{
  "n_layer": 23,
  "d_model": 128,
  "n_head": 2,
  "n_kv_head": 2,
  "head_dim": 64,
  "d_mlp": 512,
  "vocab_size": 658,
  "activation": "xielu",
  "norm": "layernorm",
  "norm_place": "pre",
  "norm_eps": 1e-05,
  "positions": "rope",
  "rope_base": 1020.0,
  "rope_fraction": 0.25,
  "qk_norm": true,
  "attn_scale": 0.13,
  "bias": "none",
  "tie_embeddings": "early",
  "parallel_block": true,
  "extras": ["local attention windows", "hashed n-gram embeddings", "a smear gate", "an embedding shortcut", "learned residual scales", "skips across layers", "LayerScale", "weighted sums over earlier layers", "capped logits"],
  "init": "uniform",
  "init_std_qkv": 0.0442,
  "init_std_o": 0.0,
  "init_std_up": 0.0442,
  "init_std_down": 0.0,
  "optimizer": "muon",
  "lr": 0.00247,
  "lr_mult_o": 2.0,
  "beta1": 0.95,
  "lr_head": 0.00669,
  "warmup_steps": 0,
  "schedule": "wsd",
  "decay_fraction": 0.922,
  "decay_shape": "linear",
  "final_lr_fraction": 0.05,
  "batch_tokens": [8192, 16384, 24576],
  "seq_len": 512,
  "doc_mask": true,
  "train_tokens": 174800000,
  "steps": 11861,
  "dataset": "wikipedia_en"
}
Each number is 128 + 32 x the weight over the matrix's rms, rounded and kept within 0 to 255. Layers, rows and columns count from 0. Numbers have three digits each.

# layer 16 MLP up, 512x128, rms 0.161, rows 308-362, columns 0-127
173130137107099083143108085127140092207173143165125176158081194133093152109117082153139180133134113152147121123074117105169093137166160184126144142171139139109098139142233046130154097104068146181126104076127119159109116109131094126147110109202134150132134119119111103144103119139079069139143107092165143143129179085119072153094133064101089132117162107168139129113124174142115131130151
210170087166095115164125152043146216142140145105166163171129113085146034157086200100154149145062095208146084125086129112097109143151067169114127133142089160160136146140190178135165164070126141155154166096174128102189073205112071132142106128166118112151158124113173079148164148099063086148097141104094152169053138128107134085105128134057104152105096129122091078132152138126102170100071
103193092139158185063149080139143120095148148108174126115117098134188210134145132179106167095148120143172151081085152174070152093097132132139189037128142160118082139121084096092133123175129132174086104161126099102126069109117149098136160096162076148174201140174132117132092102136143113125168118132130113123127170098164164098118124111132136098102122081151106205139140124104129171189062
089101135171088124144126111161186160092106127144192090131111142077088197135116093061145062135178170176114082132156090130135141156096098083064169171093128160147053127135067092154138091076119138111167135123148155115080150136148079111176055167080126107093103043127162132109089134175174085137158064097087152141072160187210090114185105070184225130173186164116159122110122068168152166143187
113129174158153183098166073180156124153089147099116064129124171158095139076179089145168140157130140133069150144172109134154121139136136067146087071146134092119108141159154145074135112063141094088163140149130127148114101087152134154142120128129163089058208148131063106170147149108163105159144134159127100135087077160143096107192125132105128133105133059117116129103145105159177118087138
113109144124088175121147044136129153192117174119121196142131138115205149107035139075090151169093097083120178123135098148089159147154166169130096106128087118106067119119162084116129139151128102135117127142141130142155093161119190125104087081114173116122129144097115145140138141070125141125182068127133131161158137153144091088180135132094155131103060134099121144125092153161165134191146
148150151069141134081080080143153103089027083137124132127122119198131142168131159101126137138104157111176147141140116122093073153127090138155121113142139144118139097103174103154159130159120094136125180123112177127116142121091101156147114186125145122145094149094134090114111090074179078153167189140111057104125157096167128151141094106148092136162124082158132166127093135126154137152137
139117138115087095111119101113121168092133046146104044065115117163162108125124081165189110156119130099112176132161108145095131128139070126166094111122110140105184104172073120124207125147212120094134130076099154102060150142134043205094134159126133140145185153143138126110151107112130161122182132111091150197141074124176145156141123109082144043172195108122165117165115113148182110152172
160124103117129148157138130098160140125150124103094132127150144090141118096140117170143125139150136145134145127117123152178105101150131108125121103174132134121120136116143136126143198115109128087143129136115157117115159123152086161097108156115135134122132164133120157116096119108115105126042094125138157155097133079126116153141091125107159133084174107120079146165133102140123133083166
109140101108147064172140107138072167081132116091129249102179112118080093104129139108108101171119145193122175097144165105120146115095157073140107157097171152120141211110130161122097162112149210146157173105112161111142150070120127122160096092090155057087199123182141135076099123091140217144125134132125151102110069097149147116092126133125111118108104125150098168121182095080110164112164
159122091123167047076079170114152104100130179119049099161122148164137087172112189166133139102155136122107155022129113155168074137190131151114116183108082092140136142134135139115095099157169191157119155150137081099048102203075131090157144139178150112094138130083140134142112111234083126166140126125112122148130145135139130143168149102161123126103068106126089127133130157167053052101119
072085092136147097123127116151069174123144136193083127094144084129163188154136107104181116200047145113188174151119157124170103111074198142157097121114100100095099158140140122171139099041118081080125131149106164077130092092126067120138128083149191175107126163131115100181148072137130134147204167142131167124158123141126147095144076092135172090109194119124147078147163161155136158142143
132114139150114110131106126099149129111153119124104096161146156083133132136139135060116137151164193069068148107118115102166085095125152157111167154177121170119132128189092135095148116101163150123125172103144127122105175131111160103128132197178119125101136152095080199141127094121118179165112133130146124123137118102125141108129113121164159113059102108148141139104109123073080041139142
111144149135105086089160073200132150081139101115128098156116089101135119154101093087145053126103081188129150098131102122095153180159113123134176114138126129230131163128138127172108175069095159163140109099149152199080094082170147147124117137081108167106161108101097158181109134130116085156063135077133205062159120107152174136137120155099122121114131163155118157106143200127133075165124
087115111129154177134147141139051103148167123148134078158139163069151092128092173142131119125105169142139160123128030118171090172108183155151186155097127159076155110118118123112133120150133124165107086115114106152122126098091151161153136115111166120107096147167139170154103128066148128101115136114105152160156100137139130102176167119107106185106090160119129156113115149112108108118103
152113115141100121089144214140155142176127146158108154123121187094136143098126069122132147143137148101117159134094133178068122099171130082077164082116205133133173108158076089104181124111173159166190183076101115122138112167141105074176072084142105177130108127118107076074130157156131210127107099106133094109148152125155148118124148108146082155123119196133146155076109098155118086094096
097141109107121158157141099106157161167117106134121170137099098124136123097134126128106150123112141065136098121161111161089135099141104076128113154101145170100103143125130158140165147131098100111136159132106099103108112153117064112135143114130156131132145137104120135118186147125117141159138146139165076106149089132102137148121200119142086166095141123125084151136129102114133146149121
146203135140099118166134146101126130123160113074142166147111136144098149119136189150162163163113119114088089179171109085150054034063057169120118102095160132085131126031170167126134137124112130140130082144057087126141083139104073113141080154144141130091124220161166158105117220137107044127173132044144096154102158129155115104141154116129079215130141170136144178164087080136158150181143
145118158108195067132092115106136176162118120137152133118130187167107119155115170112102153182158137187140206107188137045099153113130188124106101123137141128145099111122104122116183120103235149155129201128148136103127157147104151059147130110115109153086122131081114143122148169104141128120164141102090121085111105099085082109148124075124100095101055157129072179159111115138103153099135
099158161145200119129104174133170063187189162169132153171105173142122133128145146123131131204083094133102126130110114103085093153104117097172136130175128179118093142123164088112117129080163153151114152158148104108164152087127101124082110126107207177095094064187108132094145118051052111064118085149128104119122099135178141099081106087115104090080137169111046171114149088143111142113139
126155149127110176136119084168142119155140134114116112179097152129108160113176127143145163082127178125116126125141131179141149133169158122090110152134094157142083123160177158100138102094153147130054144108104161118113023115119117161159108120088114142131184080098125120174074147124120149110146097057130121139169116100147133114125144140161098104136135145158178129160098106114071107109097
165194097091090061139086164135132161124145142133096117161122063108118088180149103091151168153138129144101124116154103109126134173133123179169125094059087138102163144108139123193124143085121244130030157176137082096099108195147135132097180131157127107080118162119110146083132133134091186150122160121148145142099093049088166145084115146176112139160098111142151153096133125157112138134123
175116103144089114170078106124181124134090090111090196125152152126140147147108072148133128158101121083134100107134124116159123112119163090133095123178148136128128110134151082133127154133160096141058148143148186077139147096159128178080105167125123080128104121162130164150067101190109156096182088111154136156122098081178178191153127113151145091136143118152122137107114124148167061050134
122131097174163123132152125101145093174077161141136087114116106043132166155126059089116108114068116163161139156083107101204129178127109124089172163134114141104084104145161168166117179170134126153174100220078162116146131070148111070180190156159150113146143093073095120128141121136092162127141153137153067102144095098157122127107122070124080141146094126114123118097182148116159132141173
115099165171124125109152118117132136114126105147100107145120108187092137177124119109124112172183068133169182099185113125133144140107128114066143159137071145146088109121117138105180098180167141194132152138181101164104170091147123158154112161131131150120148111142169106098125084126129187096106115125133203120122124122139099069113119094122074179121100128143145161103090116142071150118108
129155146173083115087143198136155123143161110100097063143076140075142087135133097149091170180143134125130074122112051108109141156143102090090118083153140188091170173105162083193155169107158168075117179070097102100120175117097134138045115144076164180086077120131082162129156148152112107094131159172128137156121131160188055128201138136062154106171151098124165157083178095091112179153166
142142126138112118104119133123134122152146123131125136132110118156106125153122134152128148136137120134109124133110135120146129110129145114123119121143140127135156128125119119158146132123128115116110146124141133117110128123117134125132116111126119126132125098139149131133115128122133130134141116133109108137120120139133128122116126103125129124121139127091141128131140145128158134099145
168134091107190133137067162127157124140102170169155118111087233076107112145074104101152162150109124118124154135150084142159146160133127150073143109099149073133130114178063067182099128163090099120069148122167125158105157059181128172142199120151154188140096119168132102138123086086114148162137099102103111160114105077154170145109115107153126082138122145142110106112159074155146096093138
111137064175136171079142101148133155091132161078110125123180144163168158172107154142045115149204145166146105161094176161146115150134089062049119024120127146108136154133119140122120046156118143062117106121156113126191172094137154098118137145053217161158185093093106095183107134128125149180138130127119105163142124072110152135139074103148087081077114206151087193161111105136164125140054
149123180165051111167143164147109093169087116126161129117130077121150118133127149152153149083083104199139205158104133126120093149168108108185079182101195125131072114165150046131094105161113155109060136174065129080089167145116109111112086153094109155152151114120136127084101181102137105159141112091168173094130087167148127159120120089132154145151152093137159174153124114108081162091150
161168174134117162071145089079149129123124076189165142104137094075132158134118105199098125121163117104150087171129143187137155109161155127164091089100092170081116141113159125143100170117123125096127164167113111131127091159070122145137150104143127135076130104141130170103111164104133130105061144205114141133105101167112164138111145090175076141148133124114140145106109112099110151138075
101175161165128165098135061173173117130132125067177126081145111110191133088156169122131119147137155156158116115138152142100091126095091065134138136142139118092095066130128152130057116089131116136079136137119135205170164083147073203121094106136174078128102113074166154147115094165132160101074165078105147181139125098145142117143069090118155150148138118216090150133114130084171170138112
141106118159087078104040150141115143132096161185145119127109143110139142154108148116115123132109090099129144105113128189127141072164131138161093139156099108140144174147151127145080120130138159092137113140145056164189137154139141125116098157134078097135135104109136134117154143114170133099139128107139102167163112146171167101160135186156114164107092092157119090111119131059111065189127
128166084156127117162170191179073083090127115156184145167112147141121159124207127075189166159196096102110113182185115083116151109197075093114095038087129085099119131193055098114127046133116147152133069126124166119079153179111085119134101106173083148158188167104154138182138124123053097144123119115133077145106110107176191205135177131055173095138202143131106129154116084091171100132159
117121139131155105159093145144095151104123091138123125138128158169148125118115165120129081112127118133168106190169158129100152106108109146172109112112122137110163155126143090132159132128201104121167135154106131102146118113107130150127104112098108118096105098111143126096078139142130120133092114151170189126134096142108132091156157108162149160140152110144206152158129151130076127120113
118170088140172129119058119129214118064138142146056136102184097139105202121213191171110078145083070184044155151081110108162081080098187161133164134120088143120135104146154127138158155120094098125088112127114131111147136144123139097126160143110126079168123107122150127123097149090083145172055131163134121121162127070079160108067108196107125128128152097203124109130096101151130104163089
141095155160146123061133127130150092097150183067186152103179102138118134088143199116128097093159127085078091184130113146089111091128187120116187106140088140117163150137076153096064135145154164099167127178156115155079158170205091108089132127183197117113086123080115119082110126099073117087116140120165142141102168137128129100115137111119168128107142133144104120161134153192124111131146
131174122102126084191186164177106173144094178193079116154056119094101143091111105123162138085137159059067148087154162101117133176108102126092181127124111148168197059172123147121133119206134086064176069140125130146188097159188107139127114139082042171126139128136150113113080150127157130072054123161116142146130076123142168125125115126066145131122145106139118175177214104116077170121160
157110050089105088137140158109156091167103068232136141110108086183042126144147149115135178164136138089114137088156149136177103126131190208184120164138105075131116087104132144090196153142101178131108112126176179171127114143062057139116128075141157087122170172110108133118068158124060142160197147126098142114166113117111128091134168087097108078180112095175241095082145101134104097152097
182099154118121109136146120134128170145097158154136111181064151126163156148111175124154147115155096144114062161152099127137108091141074115135070107152129132089136126030127118079152121124157160139179119126155158166126157082154087108124136068111132095113148120152127097154176131076180123149177130136194068102160092176060177135103075091125132145101175130112095097072128178109128036135167
169169161159144113159140144101133120112152134140096073146130114069107125118136158104096148114120119163143149107104175108109169114146171138087131118162147131106093122088100128097143150146120116180140156157149140153141142119098114099127118139110139193138108179092146094121096123143155085143099128134117075168132149082136141150132130099133133096166073133105126125165134146144159091109122
115073094104143131096080089152129182144122154159090137118149139132121092096080102118089115128142064150106184111196081085074127137126135117145138058126167112124105150127141142075174107165177138133111154156057088110128179146105121170137106124127119176123093142031173127172124186137181092172093158120126125117126160105124173154113111118138153110158138187165116204126123149107166160132120
102180125172134167096153157133107082081113144121086097157077113181112069077118114105104160117057095133111092182183081137159115146143113085118091105086096155140120127195141175122148147106130097101149165116134078144200122117089170117129163130105122107185141097112124094094100170122122165142128097151083102161124090203081172143142139113143165123092096215114098182174175077139178089132120
142116084119172115094129134066134182124136127121127138149166086045132122133121171118109158119107126161166083101133148154159112167130137105120160122203158160211100123211176136099145091116117141151161164142103100159121076194111144054172090078120130110043138126117077088139122076148159129157149221155106146069120119133138114103100152079087184128102090133125097077147163137099144112122170
084061109129107128133158088170203143171101140139124084158085163202119171138066086086153128201164141087202141124143144066114124104160119075142151153106141113154133070141169131122078109176153155071122143079136121103098135161140141122098081147121079101168130145117101102134113102134139162164101141096103160179102141126139008179145132123172080145136114117122199132155170128115157146110182
147178144142060086123106134113094134167171101085132182165146158138178156108111074132101211091211186168137125154175147180110134167156115112103068126197045078099118113194155152148145106103172090174167110150062163164070116071097101112124111091104113137085096103100129190163095127168186095101093070121114190172149086056148192129090171120124147099163142117116102107168124064058107136205105
059116188169138095108081129124117142107188137063128143154129123115158107061140133113071167102123123160132063130182143083204148211120144102115151108077147123183153066142172127126110136114107088132091162155117135130158142068165122103140088173143129103163146042088102097174123081089136159198122068075139092174095171130051134109142094163169193171080144139079158138057145173194138139152085
196153063142057116113097115148137202107085155113152121112131160090143143162107182128131151082133104202105121055182156148136122112125113125152067159153136180078135137124135099121049199164063136130172141140117116117126092127140131123146137074146082099126199119150167126201122137112154144132175126141206085103125155099076138081099163101116118070171134057145118123139149101168082087097135
114136131147114123134102147149111136123102122107143141105136145092168171122160099145127082110063096129150153114157106141184163112122178111118139127147119154125094046134140163193174171194176096096138125037169061191143130080152141104143154167124085100124102105148081141139182127110101152137152106143133124126102135098143096057154145131127050163144093097125119132100098170183148113132119
159100148072112114117105103115179173117130139165115085138153134106139126048111113117144084170061185125159145093110214102047172161156089075062161157203130168095159128086189124144065004088158127110072116152093125192148146117126097146132194171135165172085174149173166152151103208071147163078127200165108090135092102100182150114166059166139134128129121128156121115145157123163112079109172
141163082151087120158136156123143126132093089106120128111093157115122118091168144121070137118096132157108141165120110089157130124173152098121129129140121142066145107140085091140115096100169100183144096115125068157065160089106117103110177193109056159138069169131130138181147126162127108127139145153152156120184112148107123136125118136120159151112186128140096145167142139117164101140122
149090068125115074137167127145097195131112118124102125174132121116145142132143111165098100163199143135135149178109107127110083192111098113161171073120127062117033157062112129129163112135152196093151167135151184108122126244075115186119156097092142149047118124114110116149120163140029158125131178157140163085073079099146139129128119086157116137116159150138139160107169130219151078174100
131141176139141063122156072141075137115107146144130155102146185085135157141171078072162131176121204100102167127116158102126123111092091091205159177219148104088096091082125152104140186135086227094111132130122086053088145172143098146130104112086143160125121151067081162143140087116106125114200183073129166101128060137146106137099138138073090168148179127103102160129185118128127111174178
107184120124111141071122107134116129146080152112131137162134107112129102144152173083181238151117141091117117081107106141145197170139111187130160103151137091094076216153186110146123078075065066133205191199129111121167149108134137118148047143127143108152105094049152075156072134137082193174068142134109087109121171185147166134123141133164053118144084092064169088157108120122128084095174
158148069154124090095124206081167190110138089150131122138121152122100186165096119145112130185140059087120135106106122117121164181143201139074155177126109151134121113143097177168137166200137144120143096087074116138121083061138166157099159165129143126119100114047127135077165115173142129074129158128121149134119121141178205103144141114082101122152121127141105146064142129133143056118118
# layer 16 MLP down (transposed), 512x128, rms 0.163, rows 308-361, columns 0-127
184148142128147151128118084161147106158118114134096121116148160135162131158166166081150162109153103100156128173130094129172198056083075106106148124106086101116145109096180144107086124139115108080148103093088139188117071187156140191165084060151157192120129137069197095147115178176102094111174136114167141155148090079062164134102095111123211107155120148133121121127129167141094095164187
100148140194183118135189138086062081151138110125179167178092158151107082152078086125170069124171095163163092114123155091158192123127087140141123176099114142078157140062049112098155132169073125067127153107160122087124143090114155042121157163100130123167075120123061147120066073095060112137108152102134059096123123122084119128112096139182132084209167179088166080154127096101134154134130
164111162093094116150133121092135116128156132110136165102108118123135107137086157070133108107067105117073174137141075152140115153087060110157167160103148153141142086139186163111178152146106100121127155162158112069052135132142142203187125093123108140069093145137079171191150170108106155125121136143078110114151137144110145092108131117046057129143086089103197054194120156143135146074139
111099132163154119183127129035061095130105114095094122077075081138154096158179135103135101125123098162061123040114102171125113105167135163123112141138161117138130068069128152109098171181122156118112162099176098170130182103143115117132128174106092145166162154118076169096130124124083054079208091090126091113055191139114080179133123076132092190175126084142153123148165120169175119131178
122124102137123119169141168126144176170094107176166069109152185107145039085100089106091138099143082107083063066100108178159133140129145187181112081122157127120133130137130105122140151075107045139094088102144104140160105118101120111140173098147074111095161167127140161158042146102105094167115096149098093113131070128075109096101132134128095098094154131071130108156161116124128162147079
118085114107087133107163105138127140107156163193172137097137116110127113131082150169099165146170103142154136117080140135123096088119071108052124100158203133125056061141155137127136060067126150074139141082162117115105155092137134134109143120184098149122093054129152117141148118108104125189130104067104071143157160124142106119080162099148184069099162084097074138136138164087112128096093
139099104097063078075169152140107114039174142141113114073157128112094120167079124141089171093112163129157090132157164097196159103122185129072128200120134160168101104139091093077060105103147131113094110098151127113142118144160123117119124133127130079199116112163166185119168106174115100128153184095077112140108084080090145120100120104120188095134164129161120145078153120138159090122077
109127112177106123162151143135142173090152147102077126107115123115187078116123163106186086121162095126106087140140167134177106090130160125116091152129174175135159152081155178058069178116171068123143213095102177101069102087124108119140102148178150127127161141142143102099038091225093154144125134160121033101119113120103160114134112173183151139129169127128082101093206173062137119140135
132127134136116099151107144148127104122120129107142124145155116131138112122122125129126142122159114105154134140116065146126115198113111084144113142128148135149135151130085091144129113107134108142113131091119058101145122138141038105128113105133146163124105141150106095090162160118113128116105104131071133155113142152167130105118101125077120107152102170145173076117096084147140095122137
069155138091128143136168110139123157144099108188167129134110152133114154154130123148140119108146086140118147167097112074158087141161181065145096126129118176140156125076057110076135164140101195140128173147139151171122129041117060123159083082178128161106096134155064090100137155128149117144163115075108099114144192168133153173077093155127155156167144090106044134110136106124102178136155
117067122130087134168078092189183091163176173155127092111106094097115127086198114135073178059169094107162135111172115101178066141197172129072066084138105126175143158123130158083088118130109187143076134159181104150174056102142170127145058090182142146128142094078130128151157123127127164142114087088191147080135081172153185104139150120195116091168166119166156103087135103129120088166129
197172073144113183120113163102203156097168163128102103089099094171108142196195105130160091219110160144081052167066161136112077161114150153166164115088123085132092167133135142126148128151125062168168143115086126104112097180134140128098121078172153076125092135098157147116123085093121144101132124120085125143182116097133085136171135157133114123098115122144149091116126178144127139126148
067107118118115117104116101133129105151129123118132120138131071091147112144157081152094156093088185103105155200033099147155122119155187124106122050113151135173146142139156141162080179053111164128134163119142098097118158120177131161178086095115089102120107155151135109136140144118118168113089126161145132133137133127103165120126099112142148097149080151125135073107143105140120147135099
123175150156118083132167115097158179106150125174141116134112094116106138118130082119107104135097137191128149184164149101102117116152107051169175089119118143083117116173114119143089123130091140115191108143135074120162099116107141131128120114069189120157171149138103119134109104109134172142138070101137195066127138089147149149124157169122166189182106083084127147164136143103145120196145
165155136102052097113092099114121127128110166121146107155118146145132143131130141164086103068129122131092150120143116125105125095110087126099135165140119179138140085117126112111106099123110130096167070084071176079131155114121123087168186117129114102139125125137144117116117149113128163118111178086142084139140127095094137120129150150080125108126133127089161103103116142165143168112142
136120105077131135131131158080073125082094148100145074094136136126143136084137211089175137099158192164148120184082168141184152130137200130169099112056092178124151132151192126072132135101120150144103155144102118169185113096164145176137169069144097080146168109149098099173117123134132102155142133150068136202110110166212120085119178095119150165133122147154142069096061123191114097133103
164156130150115114131120116141135126140108150160115143165191119153100117119161108138145187111153113131155143155135131118109128132131118106110185146135111126117081121173101129103117146115144155103123093142168129142125134069119111107099154151106150154104100103118093105128107132114157157121121104136145126170127150080162128125127130092109141112163118105142121100090109118136135112124077
174100111078140126088132068121151134099139130129120083134145083135111149094146111079113054129144154105146162185106083095142059123129136143114117192099149052058183115154116074152100122058195185115131113032161138196128102192132091193166120075154156154118144113191069095160162171100139126168143157124160126127133095125097171163093080127121100136126144148131161134150094121140144151167095
123141066201108082077167128101179118098158080151106144176135062173158091124074055145091152114158109140115118207104133162160092178086146070124134150128076173117141138127084095102105129115087133136160180206106133131032138091114174141131149116092114164123167113154162128126246159111120115152085053121152122163144141131132138156130111117091136123118146196118123141121142149136087187082143
135143098091118150138151061147129170121152089134105115121174149109083063155131194127114113141194151149146121115134051106200155178125122158080143111185157126188088143081184124136116114132089173135110164127143115149106107137159168155076118166144167123174160119092096128140116106108174141148120125154104121101119143160146089104187074110142140078165145204110116162152174200120087164116103
158076134122120133103095167171122116116125092121120136118138151103072124170133173143163158128112111159145125144125173101129146153112136086104124099114121142126121127049088174156105112079129127074062061142120122106121151160103123184111157102171081126058175114063112081084077140175114134097101163094123118116166131148164166166096097133148164164122133141137160098162105158158162146126146
132133165080101100161075109103163153151149108140113140114126139121090075117137114101164163117117093077116140157110117130153115170069195177104087156156130165087137123157142138165145103112083096124138114154184029119177091108141205166220168186099149147149096113161114154143204120123131172107132159072117161188113201140191098184095161140152145170181107122160053149176127094146078178119090
060109093153171118144157103123130103129130156106068088115103152050097033084142129123120177099126132092102130162157146087122142119147148151146125179063142091113156079115098152122123091143139162161125119145116132143092169141183138170156138126120126154166048133085132087053082102126092140104111150114140124130136044161070132079130179067125109112145150134210110087094149126139139129169113
189127146100118150087144134096084129152106091130127097163101116047179158134117170113137129087148107082108083138124134138093142196144149142147087111090097140124119177190076167158100206093154086191093124059115152096036165160083148120150135124162090151133108120124139147170149132113189167073143098121067109112143096125116156143180145128123085085139138120089132142090111161106137158144172
142130095074093112151160147144088181163134127096130171148150081142096151149143119110149167146115128093149133107153132113134133172093134137121151155115134095150096146133123086062117116091131136082136119134095112115116162068078113143097044094191075123094158167177160105129201097130145075073089120132150129150187153166168136137132114114145102074132143154162117180118075086084115134121111
117145073116045154112097157073153188119097101068179090146176117138098118076094109093123114103149178080096172050081106095181093154144152116122182089114154128138097147120148099131137117142138183123106145180098145178122159102091175117123083152167183104101158161105144137149113087170128133169091168145220136135135087103099104116129133114151189118123133132044162106047132156116049140133141
124116134117129120140129119136127113113124121145150138100132145123112137107141155145100151140144135128092139144134121126119128115132103141121123111131140119155145123119120127120125128122103145115129114132097104137114115137118133126116132138144132121130109140140145139119115122127112133118135132124137141128134124128125120137142132115126136114126123110138115125140133112128102127130146
112192104166115157103137129117101152105125093125152149069098151115063140137129162128152131126177135163179107151125096064168095074145136204149159129075140107153127093114106149137205167085167050162103142205145172146144174133188141120138101132109117058082167108175135144134141173166121073121098170119160100154107116172126137146111080045129083143097105149107111182100115185128110092072102
051109104128168180101107134109101056167131139123156150164063147146129109134069160127089141112100113101044080148123070132119146116124141143127111091114052064129177127107119187153207135151146164068172164140047090120102153094131107152135120136136106141151118135089140193125109117095143108105153101130137167150133183090057162130112081082125078112188165090176131116148109101122157090143142
140120121078139147137113134159146099157115128128074113105150147130136103183079166170159104158081136134110111147110153124101148121108098154158113179171103109131162088144176086132112044117054125178114120136132129089086165152108088147085144115137197087111136182142077092161079140095126158101120135182119125125052117197089142130087123096132194169098072119126180157159118123185175123101133
158119084161113094124167140125140141125129178132064114143190123101088093132098080097139161109113110115139162115120068109095100150097138112106136139187133147165118109078131113083084107090128198136135062142160100126107186147139096100108119186147135128156165063093144137105165108158116150097140157090114116169112124114149095130173086115142142153099160142169144189156136075113196101117137
125067196161158137084138092123186118105112124131126129119085121117138143128199103177160146157149101126118145193108137076113116129094126199106134164097130070085123144133193160164166111072123096158107103057172103087169149110160122167113121116101152126089148180131174203123131175095154165084140139125108145129068143123133098186181120177077123099068125119112168143105156151155127117150134
117134095120114075128098107149119105129129141177172135129166094129158153105165112123124140198090118112137132131062137128188140125124082060153142099100157071130109211115183103125108098117188160115143125119177110149067121084123149119088107103142141131105118085108160173125118116168118101162133132141135064094143151138183144116150122091109167078134151144149086155140144115147114171119151
126055133135099143186126172050124150109084121158101188173098143101130120122168156193131088104156133157174139142115142148109096097143168092055130229139201117152119112179089136141135148099117122061129168110097171155123161102190125144100109090059141082168160204178167127117147103090122113173140190081161129100116113120151157041155149091147096125142131137079161149001132144167176111163113
155136181082127177117143125110115162145153080135112114116149142114144127164113122114139140148128138143116097152150120152135090117116111203124151100129101133130131130125106172159118171089088088134143093153157128145186176154123134139123145153084127099147118141145182164136076114142160154147118124116112133130165166151118110135151058134143113118136131139156137153102114146111168105154140
156153108121192159158141126093073186136163134113146144082098175113199141140095123138088154099122153125184167068181188008127163171178163171146127161149169134174112084061090096132104110082073172067059106127152124088109126127157133180121100104085091176169127180187073083150124128121076163118127100105134118130112182126102134087109064130170112175106181126127077106152072077118055184132127
138106152133073160147092183143083122107175057106121197220144147123142118191086145133127105149104170114172075120084113108120045184068106140134139116145158134092139126111186116157117166134085141064052116098169111119149116152124105053118154130143184065112137089130180161121140164137102090154070152185155195188128121080122162071199092146176150159152096158128144147106189179134104151102141
157108141147165156109120113152088115140150207129109164103160085115108085161101122149113201079087048085176163163076150187114127129103139121145095094120095119112139149175056117080046201152163089167165161207049107160138164107145121157124120100143132138128106076118088121029163137093133156070142108088135090093050085108113134076091120114122142136079134162192109043163183133106137132175124
102130075146048117146094107158084128106119087093144168168076112146079119092179126085086062118175142113120179097116140147063157084129137152158089117180128151151148196151255188147148123175105113180194110118103125124146136141071085142142186095099125136147081140141160109144147130211115149159142153080135136174141167094123084090153122152096175076188165062179156092080161103121093124132155
075148146094122101108097187157113073094135116125125196140170089160150098151141118148065094159190152119204172146154150147086122148147105083129088112118172113116137155125085128133089123163157096198131096123129112140105121148095113150144146099076112127107149102201190145064148143146100117115155155135095144133092123098173071134172181160104159101091113086123125143104123097202121135130129
112123136161122122113153114144118185113091113110177102125129136167145147108105160126170142142096112166121115145163138181111147127135159106124129177140103088131110100120089105088153150105127173116132144114137121163137090113108155169116115119123131117115123146138116174116107101073126096112154118139154108128129112162141084111188126144139143153149163129118127186142078090130157154103097
113090146145100150103142143096161100164121096124150105149123136100115148113087113082116075133081150113194144158155143162147140140118165109139205144173165091139116100216125082110099168158092073096037105160144098156096129132168169124070091118089112115083113148131208160172073124102133180099174077212140142134130132110114160100144131084169124168097149118164196125116065087135117215120194
111130176153156140197179148156199132144095139143120127179131093189070125103094139181112138108129118085121040134152141124077145138125119138130179104118096129124089133179108086135130128159190133149072170145094102145074105159113104124077147143177162176149126154085123133173111150150150127169122136161219171185127147075094165099089138088109119122104113135183089161156157159124133205164126
105127059178091149053182144120182154098113084145189067154104185122165142149133145134119133091161146150140189085088075128126115143156137130137127147139159169102173140204123159081129136111178158083208140147122159189192119102063160082128098163111093204155127169115142128093149159147113159132130121099142073144151137127175127105076122134132145064111187143177130119160079060088086102144155
192149119084136165103155127135081144097124155123140188098155114174131144049093162151120181156088142126075115133111126164122138150137102168104147156194159080119175144100132166085076087135183123182137109082129166094104070145172173137110128166193111117147063076120136150090076157158156199080110138174094120145154179163136161128131126134072120146060079092148159098119041110169082165117119
101159167156198158069125135138111090146139181112163131123161142115120104117084110134126127181195201113149143114148203130149140203173088113142087081091136121119100080075131154058055066110096075177096123150098136155173149166144102132145154127073081099051085076138112152133134121120183118115089086123172188190123131077120123197087070117144159107130119171193119120165142093122185159101123
148106099156149113131128149102176104092137116168141164153102121167082075078135095129109104220103182086123109134121097098125074137142150053095116135092108085148156137165136120118164109153141144141177174229087192196190141106095112129098112095058175108142084177134113105076185097190131158137080159118113159138152097032147117166145166104155167098164185077164078108117085109127155092132186
092107136132112163093130153111099102074122184085195218097135059102175177136132137128192145117186094178088115138125088117138106117095160087072117076178149065196138157052107151082093112100133159109119167132093071132165088119150060185093179073133127094122100095133103058095118098111095125162147116174154098136122140083067104110113160154071083133087122114149100087163069131120127112105155
124169094060147130136119180080170122139090115072102157188160158142180129122138044133149121099120184116167198100091113166129090100080099112146103166097067161149150136151117108148081108131083143085074082104146123126130098125082141113128141090103150087168137045071133117129124126190174120137187142085138148144168141135137118093191104192126131132117110103163171182109133108155100080074116
089167217164114083160121149170192078144079169040123134121154173150176118153112155104132201121081145091179115205151125150117106101105107130051095158051116103110114128165057157114145166158098171114169087106146121091057118133130180140161065114095110070119069170127078218101120093098105109151177113112147148095135187147102151140113115131145117102100143131124093078203092220136101132138201
119151126106093152104144095171155121138126074109077105145147157076137100153108136142158149148136142114113136101148123181122184142134135095127123109114099098174121111161074135153117110094146173160118131114113125116119143145164121082097069095110107181138089157119118168134247120145120113147146121134181112156152138095137157081120082183158132094188130104152152099080178100090140150138131
112164087159106104150161152164093118130080090154112129127064108121148118162181184147140122102100171122148155124083066182155102095216170118095142137177135093029137124164112137126174133106161155082136128104116053158151108113143198100098070087095108120166099153157094130173130149134132055164114120169097075125092133140114100191075171087147085115143153101135130192145134172245100172072109
205159099187143125092073104061151170115100115166144075110136154090073162125152153120086051125169131141081133170103119093156145230167097132171098193153120122122026076090166087106220101116131121075176149140094041159111139171149087133113100143161178097095113140164093141156125112140108141037113121098120173148169171100172168128191168158152148095141106148159105092116136205154074148156069
138188110153095123180144115155181086100130146118150187078112129210095136162126088168105059108110135142225174165101172127095121155144147105134146121105218135142153123139128136103151104121142117180090024081163173176148100208181140171110166138043172197084127167160162173135157159071164055088131101168092117184130131110114157135086097105116103194076142134184048145109135148134143127100123